Weights of a small transformer language model.
Size: width 192, 6 heads of 32, MLP 512 SwiGLU, vocabulary 701.
Training: a variant of Muon for these matrices, 122M tokens, 7459 steps.
Each number is 50 + 10 x the weight over its row's rms, rounded and kept within 0 to 99. Layers, rows and columns count from 0. The size before them is the row's rms in percent of the matrix's.

# layer 4 MLP up, 512x192, rms 0.0925, rows 56-80, columns 96-191
093:60 43 32 61 37 44 48 45 38 73 50 46 60 53 51 46 43 71 53 44 51 60 71 57 60 69 53 47 56 46 48 66 65 46 45 67 55 70 50 64 52 41 44 36 47 46 49 53 46 32 41 53 63 33 62 62 40 42 50 46 44 56 50 29 37 54 55 42 57 39 51 66 52 58 45 39 43 44 42 47 45 47 56 48 57 70 57 45 47 41 62 60 65 39 42 66
106:51 49 46 61 51 53 51 40 67 62 51 48 38 47 69 50 57 43 45 56 42 62 50 49 57 62 61 44 54 46 50 56 63 58 51 60 47 34 59 40 54 54 47 62 57 53 45 46 51 57 54 51 32 37 42 53 23 29 68 48 41 63 58 46 31 63 52 45 59 31 69 41 55 30 72 38 23 50 38 59 42 41 52 67 57 55 52 49 28 57 50 52 56 51 54 73
102:48 40 59 75 45 57 69 50 40 57 45 51 46 66 65 52 43 67 45 44 47 34 57 41 54 46 50 47 63 57 51 58 48 55 40 40 55 44 48 34 48 30 58 53 44 46 40 52 39 51 63 46 64 42 54 28 53 56 45 45 41 54 60 45 33 50 45 42 45 51 49 48 61 67 57 66 49 36 60 60 56 56 50 57 62 40 68 51 53 64 48 42 57 49 54 36
100:55 37 54 49 53 60 39 44 40 48 45 51 63 43 40 44 74 55 73 49 31 59 80 53 49 54 50 45 38 39 49 35 26 43 47 53 60 51 63 60 54 52 55 43 42 56 51 48 66 63 64 49 25 32 56 42 61 53 42 64 33 48 47 63 62 45 57 49 40 43 56 61 40 51 57 54 56 57 65 51 57 34 55 53 52 41 58 55 47 42 43 58 43 61 51 44
099:45 51 50 57 42 43 44 35 53 47 47 50 57 44 57 55 38 48 47 43 39 53 51 49 52 65 34 79 33 48 52 63 47 58 47 47 37 49 46 67 54 16 54 43 53 64 66 61 45 55 47 44 48 51 67 55 29 48 41 48 59 62 54 51 50 69 64 54 35 52 66 55 64 61 48 50 52 28 57 65 48 49 46 54 56 44 49 42 48 59 52 35 45 50 56 46
093:63 36 47 28 37 46 43 58 48 52 50 38 59 36 50 53 41 58 74 32 43 54 47 55 39 43 53 64 58 54 53 54 46 53 62 62 59 30 56 62 36 50 54 55 64 60 43 61 32 43 56 53 53 42 54 49 52 47 55 49 62 66 67 66 37 31 48 61 56 52 40 34 45 49 63 44 34 51 60 64 46 47 58 49 51 49 58 44 52 60 47 62 37 57 56 58
103:43 70 45 42 65 47 30 33 63 49 43 54 56 28 55 56 48 44 34 59 52 64 56 44 49 27 39 51 47 47 52 56 50 63 50 48 49 48 54 43 59 46 38 62 57 43 47 57 42 35 60 43 52 70 50 38 49 53 68 53 46 82 45 33 52 56 52 68 48 58 56 32 38 46 49 60 69 39 43 33 66 49 63 50 54 40 59 52 32 44 68 43 42 60 46 72
102:62 58 51 49 59 38 47 42 54 34 62 67 59 54 54 51 48 50 54 54 48 36 46 51 44 38 50 60 49 15 38 52 57 48 84 47 59 52 49 36 69 43 49 50 61 66 49 44 57 43 51 62 27 51 52 43 43 50 41 69 58 41 45 48 57 51 51 49 61 51 53 49 38 48 45 49 52 44 31 31 66 59 41 63 41 52 55 55 31 32 40 41 47 37 47 54
099:45 26 61 60 71 36 40 46 37 57 56 38 41 62 55 48 42 43 43 45 60 40 46 43 33 45 57 60 40 51 57 61 52 52 58 43 51 50 61 55 45 42 61 58 40 68 47 43 43 38 62 59 45 55 73 46 68 70 42 28 54 61 40 56 47 47 63 63 53 59 54 50 42 42 42 58 55 41 48 57 50 59 46 54 37 35 38 52 68 54 55 49 62 56 43 46
101:47 40 47 36 30 47 55 60 45 40 33 38 43 56 57 47 61 27 57 40 54 64 57 57 39 43 41 57 35 41 66 28 61 45 53 35 57 45 43 65 46 50 54 46 59 34 59 36 55 51 59 65 40 55 62 43 52 61 64 54 65 62 47 47 50 57 33 64 63 35 55 53 47 57 41 53 44 46 46 65 47 57 44 56 59 44 25 44 48 58 56 42 46 51 47 36
105:50 62 51 31 65 47 51 57 60 54 54 44 49 37 48 52 57 55 55 51 66 55 47 61 52 62 69 43 66 56 47 64 56 48 50 49 67 41 58 40 60 65 43 35 53 31 57 40 54 70 46 52 55 69 52 56 34 32 56 56 26 49 51 69 44 55 59 47 44 29 43 57 53 59 49 34 44 48 59 58 49 49 59 33 54 36 46 39 52 37 31 40 37 60 38 55
101:50 56 56 51 60 53 44 58 70 51 54 75 49 60 59 46 33 49 30 60 56 35 40 37 54 53 53 39 56 58 46 73 55 41 65 42 57 58 64 34 40 41 51 48 51 54 54 61 44 44 42 48 59 38 40 57 50 53 61 33 68 61 42 53 53 55 54 55 44 60 54 74 45 31 66 31 46 54 42 60 41 54 61 49 72 47 37 39 43 59 33 44 45 51 63 34
098:50 48 55 52 38 59 35 52 35 47 35 48 42 45 48 62 35 40 32 50 45 61 44 50 62 49 42 58 34 43 63 65 60 59 35 38 48 42 63 73 49 49 82 47 37 54 63 57 65 45 53 52 60 34 51 45 40 63 31 62 45 48 50 53 37 44 69 50 51 41 50 46 49 63 58 56 42 33 46 49 51 52 42 34 53 33 44 48 61 47 42 41 61 46 56 59
091:58 44 52 59 47 43 40 50 54 56 44 38 37 53 38 38 49 55 50 50 39 55 47 45 58 56 50 42 56 47 50 61 59 60 54 48 56 37 49 49 72 47 57 60 46 67 48 51 50 49 53 55 37 42 43 54 48 58 54 50 46 43 26 57 55 20 49 44 56 62 56 48 65 61 49 33 36 56 59 60 72 51 46 40 46 81 53 32 51 68 39 41 42 42 46 59
100:63 53 36 41 56 53 46 39 60 41 46 46 80 62 54 37 52 38 50 34 49 46 34 43 68 54 47 40 58 41 51 53 64 40 35 56 46 40 56 89 60 61 46 53 69 37 54 58 75 49 40 63 48 43 67 46 41 43 43 51 35 42 63 34 37 49 44 48 60 53 66 51 48 51 48 36 56 38 46 56 54 51 39 41 41 70 46 44 63 48 42 51 55 54 48 36
105:36 41 72 38 47 51 48 54 30 55 56 58 56 45 42 58 35 28 55 34 43 67 42 45 40 39 65 44 35 55 52 54 39 45 61 58 54 34 50 45 53 46 62 55 71 51 38 41 32 35 39 58 60 34 58 46 59 40 27 37 38 61 60 43 45 36 50 52 52 52 61 65 60 59 53 51 18 49 52 45 51 74 27 58 56 42 46 64 64 33 49 52 52 44 62 46
097:39 59 72 57 62 39 37 48 50 66 51 58 54 56 53 57 45 25 42 53 32 63 26 50 55 45 33 45 45 40 34 39 45 56 54 47 53 47 61 33 56 44 56 53 61 50 47 54 51 46 35 58 49 50 52 61 62 47 41 70 62 48 80 51 43 54 45 34 51 61 56 51 56 48 39 45 67 60 45 54 52 42 73 50 35 51 46 72 52 48 56 59 54 74 43 56
103:56 67 39 33 53 58 34 50 43 46 54 63 65 44 28 45 43 31 42 42 50 50 54 31 56 56 49 47 52 40 48 58 55 57 49 35 50 41 47 44 54 49 48 34 50 61 35 42 41 52 53 42 54 39 38 38 58 46 57 62 71 43 52 49 55 56 57 49 57 54 49 42 35 55 48 43 69 50 40 55 76 38 42 42 58 56 49 48 33 72 32 56 50 49 61 40
106:64 56 39 49 43 66 60 77 57 57 41 45 36 52 41 57 55 46 50 65 67 62 61 57 65 51 36 55 52 52 53 35 49 52 49 60 46 39 72 54 40 68 27 49 56 52 61 38 44 51 65 42 46 51 50 47 52 51 59 63 43 49 44 53 44 48 35 60 58 39 44 50 39 43 37 45 70 66 47 48 57 62 45 41 44 41 54 34 49 39 37 37 38 23 56 57
091:53 62 49 59 67 49 57 44 45 72 49 50 50 54 37 64 35 57 54 34 59 50 50 75 56 46 52 48 45 64 60 38 63 45 58 34 54 61 50 41 51 47 46 58 55 58 43 61 53 66 53 37 65 53 47 47 42 35 49 39 47 31 35 56 43 52 51 56 59 53 38 39 52 55 53 63 48 45 61 60 39 56 44 62 46 59 54 42 58 47 41 50 51 56 51 46
098:57 49 55 50 45 55 62 48 51 56 54 42 54 52 43 56 60 59 59 76 53 53 34 48 50 46 52 40 43 48 40 60 57 49 45 45 48 57 36 46 52 56 57 40 50 51 49 49 74 27 50 38 44 52 40 43 59 48 49 49 36 46 54 50 44 46 52 66 51 52 48 42 53 37 58 44 42 43 50 50 46 44 44 40 53 45 66 59 55 48 65 46 58 54 65 53
099:50 46 41 60 51 64 44 42 48 43 33 62 47 38 55 45 42 44 51 40 63 35 55 49 67 50 50 67 66 56 53 55 45 59 60 68 70 51 57 35 56 48 48 61 50 37 58 50 34 51 39 38 43 54 51 61 54 44 57 48 66 49 37 41 48 42 41 34 42 50 40 58 60 42 50 37 43 52 48 74 36 46 47 43 38 30 57 60 57 46 38 57 24 43 63 49
106:57 58 48 60 65 51 68 46 41 52 47 56 47 60 50 55 45 46 36 41 46 44 83 47 55 59 55 39 61 59 45 64 49 36 37 50 58 59 38 55 54 47 41 57 49 45 66 44 54 47 67 50 47 53 29 71 44 50 42 64 59 48 60 57 37 54 63 46 54 50 77 22 67 34 31 51 32 61 49 37 37 46 51 54 56 37 47 41 25 44 61 34 54 50 46 53
102:53 50 49 55 72 65 52 32 40 59 67 39 56 45 69 55 39 43 46 69 52 55 44 35 43 61 55 57 46 58 46 53 38 62 59 58 55 61 46 33 50 51 56 54 62 56 53 68 25 63 44 41 50 50 42 52 50 28 38 48 51 62 69 59 55 51 37 62 53 59 61 53 43 44 55 48 59 44 37 46 69 57 42 63 59 55 55 53 41 60 56 45 25 37 62 27
102:53 33 65 50 34 39 76 60 60 47 49 51 51 63 54 66 64 35 45 56 53 50 62 42 52 32 62 39 59 39 55 45 58 45 48 43 50 51 39 46 52 62 62 52 48 30 63 62 38 49 57 46 71 43 51 40 31 43 48 80 38 60 57 53 58 35 67 49 37 44 49 66 52 57 47 34 54 50 62 47 54 59 36 52 49 65 29 59 57 65 61 58 39 61 53 52
# layer 4 MLP down (transposed), 512x192, rms 0.0862, rows 56-79, columns 96-191
098:53 55 46 52 63 61 55 51 55 52 49 33 57 58 68 51 40 53 55 44 64 46 68 39 47 56 43 57 54 56 42 41 70 38 49 40 76 51 62 60 49 39 36 72 49 51 47 60 50 43 33 47 55 48 30 46 52 46 61 63 43 68 32 65 42 36 51 52 43 46 53 64 51 50 59 42 57 84 47 52 51 52 28 66 66 58 49 51 60 36 46 51 71 46 53 46
109:52 60 32 65 58 41 45 52 55 46 55 34 47 38 40 50 53 50 46 33 41 45 51 29 42 51 42 32 49 55 48 42 47 51 61 48 52 71 39 66 58 63 49 70 40 64 46 50 56 53 54 69 52 45 53 29 43 59 48 67 44 61 38 34 45 60 55 61 31 57 52 45 68 45 49 50 36 48 56 48 42 67 57 63 55 69 70 48 53 46 44 53 51 51 56 40
098:44 52 59 39 36 43 39 57 40 54 47 66 67 45 65 60 45 54 55 55 36 53 55 29 41 46 56 59 34 35 39 47 61 60 54 55 50 34 38 58 60 70 60 50 34 66 41 54 45 59 45 43 41 47 55 54 47 48 35 33 53 42 36 59 44 55 53 62 35 40 36 40 42 54 51 35 50 41 65 41 57 50 47 53 44 56 37 52 51 53 72 70 51 58 54 55
099:37 51 43 37 41 54 29 64 66 61 43 66 82 48 44 55 55 49 57 54 42 61 52 51 56 58 49 70 41 60 66 39 60 35 47 34 46 46 44 41 71 61 47 33 60 56 56 45 57 70 71 51 64 64 53 30 60 47 41 52 47 52 44 45 59 48 42 59 45 54 46 40 43 50 46 33 50 39 51 56 67 50 45 43 61 36 61 57 52 59 52 33 48 51 41 59
099:44 60 47 73 52 57 55 45 54 56 36 59 51 59 54 63 50 49 60 48 33 56 32 57 59 46 58 39 39 46 36 61 53 33 55 36 54 44 43 45 57 44 48 58 47 64 33 57 65 55 52 53 57 51 55 50 37 50 48 59 46 43 50 39 59 48 70 39 64 52 49 60 58 44 66 33 48 54 43 48 55 60 58 25 67 45 41 75 47 39 61 40 45 47 51 44
095:44 73 54 47 51 32 57 38 50 36 39 35 55 45 73 47 50 54 77 42 60 57 51 31 59 39 64 56 52 56 65 48 62 58 50 40 56 65 48 44 53 47 58 47 30 55 63 53 70 58 50 52 55 30 51 58 50 59 52 43 53 37 35 52 46 52 68 45 50 47 42 32 59 50 51 80 36 54 49 47 70 55 41 56 41 40 47 63 45 53 42 52 56 25 48 40
102:62 52 42 38 60 44 44 56 44 41 44 51 41 39 63 45 50 54 42 58 55 65 60 61 43 67 44 37 37 40 40 44 58 44 63 49 58 66 63 53 78 40 45 56 47 69 57 48 71 60 52 59 61 36 47 39 34 43 52 48 38 56 59 47 67 63 59 69 50 35 59 56 63 51 50 44 45 52 42 47 59 55 63 62 45 35 64 53 36 50 57 51 43 46 40 46
098:33 45 30 45 38 41 65 41 37 64 37 57 38 52 51 43 52 44 54 51 51 57 58 61 43 63 59 49 45 57 31 41 50 44 61 56 32 62 52 44 52 34 45 52 47 45 70 34 56 38 70 51 62 55 40 54 45 47 47 52 39 50 56 46 33 56 51 29 36 47 47 54 48 35 45 52 44 39 60 43 61 49 35 43 52 57 49 44 53 57 71 68 42 39 59 67
099:54 57 40 53 52 37 40 45 52 53 58 43 63 47 57 48 52 69 51 63 39 70 49 60 71 56 52 51 46 48 44 55 58 40 67 60 55 43 50 18 41 45 40 66 66 43 39 58 53 46 37 40 56 49 47 49 50 56 53 37 53 44 52 32 55 52 58 58 40 44 50 41 45 60 45 40 42 55 42 51 61 56 47 68 75 61 42 57 42 54 46 39 69 45 36 36
096:38 55 26 69 51 39 55 70 47 65 59 45 41 41 44 38 53 34 56 37 62 51 53 47 57 51 51 72 64 58 40 48 67 56 43 45 50 53 46 60 50 66 43 38 33 37 62 63 52 49 58 35 47 56 46 58 53 55 46 67 41 64 31 58 41 48 48 58 45 53 56 55 58 45 32 39 58 49 45 56 61 37 45 60 44 52 59 59 61 48 44 68 49 46 47 66
106:40 53 53 45 29 59 62 31 52 42 60 43 66 46 46 38 39 58 40 50 48 50 57 50 59 52 33 51 44 39 40 48 34 64 52 56 54 71 40 49 50 36 61 35 49 48 58 70 50 64 31 32 59 46 56 51 47 40 57 50 52 42 44 65 56 48 46 72 52 49 37 47 30 47 31 42 62 46 61 40 47 53 66 40 48 42 35 64 46 29 36 43 45 46 40 34
100:44 55 54 36 57 57 31 58 43 52 49 60 55 32 54 54 55 44 63 50 67 45 41 53 44 54 59 50 63 46 64 51 31 45 48 51 53 57 48 57 39 50 62 48 36 25 45 57 41 53 36 48 46 58 62 32 34 47 50 30 42 60 60 36 34 55 36 58 54 33 64 60 51 51 38 42 59 52 45 44 34 48 55 59 48 63 36 46 54 57 57 62 63 39 48 42
098:34 58 43 55 60 39 53 41 27 47 52 49 44 47 60 62 61 60 37 43 27 48 68 55 42 42 42 56 45 42 56 50 46 49 50 41 56 47 49 51 45 25 55 40 57 67 65 64 48 43 62 59 43 45 36 58 44 48 48 47 41 34 58 38 29 46 58 34 54 46 64 64 44 53 40 65 45 51 43 40 60 64 49 42 51 28 67 50 44 69 65 53 51 35 42 55
091:41 52 45 56 43 48 54 59 38 36 64 57 57 46 54 43 42 46 47 56 37 55 43 28 22 33 61 45 63 60 41 28 47 55 48 45 55 76 51 40 38 27 55 55 55 54 47 42 52 60 41 41 45 54 58 45 51 53 36 50 63 47 57 49 27 50 51 72 72 51 52 60 49 38 49 63 56 46 50 42 24 51 53 52 65 52 49 50 60 30 51 41 44 47 43 54
102:46 58 33 48 62 44 37 60 47 45 56 44 53 38 41 54 34 53 51 64 47 37 56 46 39 52 61 53 55 49 44 54 60 40 63 43 46 53 62 26 48 42 56 64 51 64 54 48 28 47 62 56 50 54 43 44 67 56 53 48 34 47 56 30 46 50 71 45 54 37 64 42 41 56 48 46 55 53 42 36 50 56 59 40 56 33 58 27 48 40 38 58 34 37 63 40
102:46 42 49 58 40 51 52 48 50 45 57 54 54 62 44 65 43 41 55 35 48 58 53 45 56 65 44 54 43 68 44 65 36 44 42 63 54 65 46 62 37 35 58 43 51 41 43 62 64 43 37 42 46 44 41 41 46 45 52 36 41 59 71 44 37 59 54 45 39 59 39 25 66 47 68 30 59 62 64 58 44 49 45 51 59 38 41 66 38 57 35 32 53 38 55 54
098:62 58 47 50 42 41 43 41 47 59 54 50 65 53 70 52 35 65 46 46 43 44 49 71 57 65 53 51 36 55 53 49 36 59 47 60 43 28 44 40 55 57 50 32 58 56 39 51 62 55 74 65 62 48 61 55 40 55 47 61 70 53 54 49 45 28 58 56 48 51 41 44 38 50 46 65 59 56 66 49 45 47 53 45 35 48 55 51 68 39 44 41 52 59 59 35
106:45 49 60 39 55 47 46 62 60 44 60 58 64 41 46 71 71 53 44 56 58 48 48 26 68 47 54 45 57 58 27 58 47 49 47 62 41 54 55 69 59 59 54 59 50 49 54 61 52 45 34 45 42 57 37 55 35 52 49 60 41 68 51 67 40 54 53 61 41 53 60 54 50 40 46 63 60 53 53 53 28 37 49 39 52 70 41 45 45 53 54 68 31 46 64 55
104:40 22 43 33 42 52 54 59 43 46 31 45 51 40 71 51 54 59 66 50 48 32 36 57 50 42 39 46 44 30 49 56 57 63 47 64 47 62 30 50 55 52 69 45 49 50 57 52 51 67 47 65 41 52 56 47 48 54 68 46 50 52 39 37 36 58 69 64 51 46 49 65 49 68 43 59 64 51 46 41 73 60 53 51 57 49 47 56 34 72 39 46 59 46 48 41
100:41 65 72 52 51 49 63 56 47 39 68 52 52 69 54 61 50 51 69 54 45 52 44 36 59 50 61 57 54 52 50 45 57 45 59 55 51 42 43 23 63 52 47 51 57 52 59 57 41 63 60 49 71 44 57 52 44 38 48 47 60 44 52 57 46 51 46 41 44 75 38 63 51 49 61 54 61 38 54 57 48 54 32 53 53 47 61 38 48 40 54 54 41 31 50 53
104:53 52 28 46 64 51 50 51 36 48 52 69 32 48 52 52 37 49 48 49 44 38 48 37 47 46 50 48 49 48 60 47 45 51 35 44 55 65 54 52 60 42 52 34 44 67 46 43 62 46 40 41 31 46 46 54 69 51 69 71 49 56 26 55 57 57 52 50 48 24 58 60 46 55 54 66 28 42 39 67 45 54 52 45 58 39 45 28 45 44 57 49 62 50 76 52
105:35 59 55 41 49 45 54 64 52 62 53 54 32 36 32 62 56 57 64 55 50 37 49 62 60 46 46 44 44 65 54 56 42 49 48 66 51 56 46 50 59 36 46 58 48 53 42 59 49 49 61 51 47 39 53 50 46 22 47 48 57 47 74 58 61 54 53 53 62 41 69 56 53 44 54 46 61 53 53 54 62 53 51 52 56 52 42 54 40 58 48 36 61 68 56 77
107:58 44 54 33 67 55 64 65 43 67 65 53 57 42 45 30 56 52 49 31 46 51 70 38 56 80 39 57 54 51 48 60 67 52 33 42 69 50 44 59 52 57 48 50 43 35 59 41 40 49 52 55 45 48 56 69 50 64 44 46 39 49 69 55 56 54 52 44 41 54 49 42 48 58 58 43 54 47 67 45 45 53 49 55 36 44 51 44 48 50 41 48 69 55 51 62
098:46 62 59 63 52 54 40 38 28 36 59 63 51 63 55 71 49 61 55 21 32 51 52 45 58 76 49 34 48 50 33 55 64 41 49 61 48 59 57 53 59 33 36 46 60 40 50 51 43 38 64 73 53 43 58 57 42 25 37 55 47 60 59 55 44 32 62 41 70 54 55 52 55 43 55 64 52 59 48 50 55 65 55 55 51 53 63 40 61 55 51 45 42 56 40 53
# layer 4 MLP gate, 512x192, rms 0.0943, rows 57-80, columns 96-191
102:50 54 44 32 45 51 49 48 40 52 56 53 60 51 63 51 40 60 33 43 66 46 69 51 43 58 69 39 40 43 48 44 47 71 31 44 54 40 76 66 45 37 28 61 62 52 40 36 47 40 54 45 59 58 36 45 51 44 45 56 59 48 46 43 41 43 53 51 66 57 51 60 49 34 56 46 45 45 56 68 63 54 41 51 64 49 34 44 37 34 47 46 40 44 37 34
097:45 59 59 63 51 42 50 69 51 58 32 32 57 40 47 57 58 57 57 38 38 47 48 40 57 55 70 54 51 55 45 47 51 54 51 63 24 44 47 60 52 27 54 48 76 53 42 42 43 56 57 59 53 49 62 38 51 41 44 53 37 49 62 51 33 37 43 41 46 47 35 35 58 40 37 53 33 56 52 60 54 44 53 85 64 50 67 44 49 48 52 44 50 58 50 48
101:46 53 58 49 40 34 59 41 35 70 46 44 48 53 50 30 46 48 51 64 52 47 47 41 60 51 53 49 57 36 44 28 45 56 64 55 34 56 63 62 51 47 39 43 67 44 64 55 65 47 67 52 36 52 55 55 62 48 48 56 61 72 62 56 52 54 61 31 32 63 46 55 71 32 45 46 49 53 43 54 46 27 65 51 52 37 48 42 27 56 54 57 56 62 45 45
096:42 57 49 46 59 41 44 50 39 69 52 58 47 51 58 57 55 39 54 44 57 52 47 69 43 42 38 56 45 44 70 55 59 73 56 52 37 51 41 49 48 53 64 46 36 43 73 45 41 72 51 34 34 37 35 61 35 51 40 48 50 32 63 65 40 42 53 64 58 40 74 25 32 61 44 61 46 45 53 41 59 51 46 63 55 46 56 55 45 48 55 42 70 63 45 38
096:50 38 54 41 69 72 69 43 34 48 59 28 64 51 57 38 43 58 60 59 57 41 61 53 41 51 36 49 41 52 64 64 56 35 16 43 56 50 60 43 28 51 57 20 42 59 43 46 59 43 43 49 44 37 61 44 39 45 49 66 75 33 47 49 76 55 52 45 33 66 40 32 49 74 48 74 41 51 64 40 50 41 48 51 46 60 59 64 60 46 47 57 61 42 52 43
097:38 51 39 44 53 55 46 40 49 48 40 54 57 38 38 41 40 61 71 59 54 48 57 52 63 56 50 63 46 70 48 57 53 48 48 46 54 30 53 44 51 57 53 49 52 42 80 65 52 32 60 54 48 49 50 69 46 47 51 68 42 68 48 42 49 58 53 45 39 29 38 45 35 47 54 49 45 51 48 43 61 36 51 70 54 54 52 53 48 58 65 39 34 66 52 66
105:55 61 51 58 51 62 46 56 47 67 67 45 37 50 57 58 50 48 39 57 47 55 52 52 51 71 49 42 53 63 49 54 54 56 30 56 43 55 72 59 52 59 43 61 41 20 48 73 45 54 58 44 52 32 47 55 47 46 61 46 49 57 28 70 48 68 46 59 50 50 66 35 52 68 53 50 61 65 48 51 30 43 49 68 49 55 46 46 54 54 58 41 53 68 42 37
103:52 45 30 49 60 40 46 52 65 45 60 64 51 32 52 49 40 34 51 42 54 68 41 34 44 50 56 55 48 52 63 35 59 53 58 53 57 44 46 49 47 61 43 38 40 44 40 39 55 46 48 49 34 42 64 53 64 55 42 54 32 46 73 58 41 43 61 67 44 72 40 53 53 42 27 52 50 41 53 28 54 61 46 51 39 45 43 48 69 40 47 56 13 70 48 49
103:58 55 71 36 54 44 55 52 63 60 60 49 50 47 54 48 44 54 60 64 29 63 47 53 52 42 61 39 44 66 46 73 28 48 41 65 38 54 61 35 47 44 46 58 39 60 38 46 41 59 49 43 51 42 45 56 58 45 42 57 47 41 41 47 54 43 63 50 54 64 57 58 38 51 58 48 55 47 40 44 53 45 46 39 50 51 55 40 59 51 58 44 62 65 55 43
111:64 43 62 43 67 53 38 46 51 40 34 57 26 53 48 53 37 48 35 48 45 55 35 64 40 43 41 68 44 54 68 49 59 33 44 30 40 45 59 49 57 51 49 38 35 51 55 39 53 41 53 40 32 48 57 42 50 74 35 63 52 51 48 48 61 59 63 51 56 54 48 48 35 46 40 51 56 42 76 59 62 38 50 39 65 29 42 58 49 44 46 52 61 50 56 50
096:48 36 42 58 49 49 51 58 48 49 60 46 34 72 47 51 58 38 49 60 48 51 43 49 38 56 41 46 51 59 49 34 57 49 43 52 34 50 34 48 49 55 40 47 50 47 36 40 42 46 54 40 44 36 62 51 49 48 55 59 52 42 58 38 58 34 61 61 46 35 48 38 55 38 48 46 62 54 35 49 45 47 46 49 46 70 68 50 44 49 56 39 37 68 51 55
106:58 47 52 63 44 59 35 61 51 39 47 46 56 46 45 46 51 44 55 50 56 35 49 61 59 45 35 66 47 54 72 63 53 48 45 41 51 43 46 50 49 39 88 37 46 38 53 63 60 50 70 48 33 55 50 53 39 39 38 55 51 44 59 50 40 54 43 45 65 40 54 52 53 60 65 57 41 67 49 48 58 55 54 33 51 35 54 47 49 45 49 46 45 43 48 82
094:71 53 50 38 34 33 47 53 44 56 56 32 54 44 50 48 38 43 57 40 37 52 59 44 54 57 70 37 56 49 58 52 34 36 57 48 49 60 53 38 58 54 64 52 59 51 67 57 50 34 47 50 62 39 47 51 35 51 56 41 51 50 53 52 70 67 49 54 47 63 62 37 63 52 55 46 43 41 60 53 48 48 46 50 47 47 65 55 44 42 66 44 65 56 53 45
101:46 37 50 44 43 62 52 44 43 35 36 60 44 51 29 47 49 43 54 30 56 48 50 28 61 49 47 52 57 65 44 58 53 59 45 51 44 22 45 41 46 45 44 68 43 59 40 52 33 54 47 50 57 56 51 47 41 45 54 54 45 44 66 62 40 49 50 42 75 41 50 42 51 50 33 42 49 59 39 33 26 62 39 53 60 47 44 53 44 45 51 47 57 55 70 51
102:45 48 40 55 45 52 45 38 37 49 66 58 58 54 31 52 50 48 41 58 53 51 55 42 24 64 57 48 49 32 53 65 59 55 43 60 57 36 61 61 65 57 42 55 59 54 48 56 56 52 69 48 39 54 66 47 43 55 35 54 49 44 47 29 38 58 51 45 44 33 76 73 65 62 61 68 46 51 28 28 41 42 44 52 49 46 61 50 44 40 59 48 54 61 54 44
097:45 62 51 51 47 37 50 54 31 60 48 39 40 46 48 64 41 53 51 53 47 52 47 38 48 55 48 37 33 48 56 48 53 46 40 40 63 37 57 43 68 36 59 59 30 57 34 57 42 55 37 64 51 37 44 55 46 46 48 42 45 45 58 58 71 43 45 46 42 55 51 30 63 35 40 49 42 56 50 55 44 43 58 50 51 61 42 59 64 52 66 40 60 57 62 57
099:43 70 68 65 61 60 43 72 59 48 42 49 42 63 54 40 57 34 45 52 32 69 68 62 48 57 61 43 53 36 63 48 59 52 57 57 38 47 69 56 36 39 38 50 45 65 38 53 33 42 57 25 50 44 58 63 44 63 34 48 55 56 44 47 48 53 37 41 64 49 44 52 50 51 57 58 60 43 48 43 49 43 61 42 44 61 57 51 49 46 27 58 51 40 70 43
105:46 36 56 31 62 53 35 46 53 53 37 36 55 44 58 61 51 49 54 59 36 80 46 53 43 52 40 43 52 54 54 61 50 59 57 49 54 40 44 56 64 69 55 50 52 50 42 53 49 55 46 50 58 49 46 48 48 54 43 47 50 55 55 50 44 45 58 44 61 36 69 49 53 77 72 59 56 55 46 52 49 46 50 72 33 62 46 41 52 43 57 54 45 65 45 71
101:53 72 47 45 59 61 51 56 49 53 52 44 49 67 49 57 47 47 34 50 51 51 53 49 55 46 45 43 38 51 53 42 56 60 42 44 50 54 61 43 47 45 50 53 54 47 35 46 49 51 52 41 52 88 43 47 38 52 47 45 60 48 46 62 46 69 45 54 60 56 49 53 49 70 50 59 46 56 61 47 48 58 47 56 59 68 47 54 80 57 52 52 72 51 58 34
099:44 44 55 53 39 61 54 62 44 49 50 51 32 48 55 50 54 41 52 46 59 38 60 56 38 49 60 51 49 60 59 38 58 58 37 56 53 53 54 44 58 46 69 74 50 48 30 44 48 42 37 48 40 61 54 66 41 53 45 37 52 54 61 52 54 42 65 24 32 42 42 61 50 39 61 47 42 32 31 45 39 62 59 58 32 59 50 40 44 46 53 65 44 39 37 44
099:43 47 42 59 64 46 50 43 49 44 51 66 56 51 52 66 64 48 50 52 50 57 40 29 35 50 42 57 70 51 49 52 54 38 52 52 36 48 77 50 52 45 53 39 56 56 30 63 46 30 56 38 52 67 54 56 25 58 41 44 48 65 69 60 37 47 63 61 58 39 58 52 43 41 64 50 42 44 34 44 61 44 53 47 45 41 50 47 60 68 63 45 55 51 59 47
110:36 56 58 56 45 51 49 56 61 42 53 46 66 29 57 40 64 69 41 63 37 47 23 43 36 45 60 56 47 41 54 52 47 50 45 45 46 46 42 42 36 62 62 43 58 59 50 46 51 48 49 70 37 61 49 36 44 60 47 37 69 55 38 54 49 51 27 38 41 39 61 40 53 43 48 52 52 44 30 46 69 50 58 64 40 55 52 49 45 60 36 59 49 59 41 34
102:53 52 43 61 63 48 49 30 55 75 50 58 38 44 35 54 48 56 40 56 59 45 38 42 46 61 67 54 68 56 68 50 45 59 59 39 53 43 73 61 53 40 43 65 41 48 42 56 54 36 47 50 44 50 63 50 40 59 54 43 50 63 52 73 43 49 48 45 67 53 60 61 51 46 41 51 35 44 64 56 46 67 44 47 55 32 53 61 61 49 49 54 38 59 52 44
102:53 34 51 57 34 56 69 58 57 58 39 45 47 51 24 68 63 42 55 65 53 49 48 43 49 65 56 51 48 43 51 63 45 51 64 54 54 60 47 46 51 53 33 51 57 47 59 46 59 59 52 35 55 55 44 47 38 52 50 63 51 41 65 50 40 33 51 40 60 50 46 52 49 43 64 62 58 53 60 45 58 62 52 42 45 47 41 60 42 48 30 38 48 42 37 37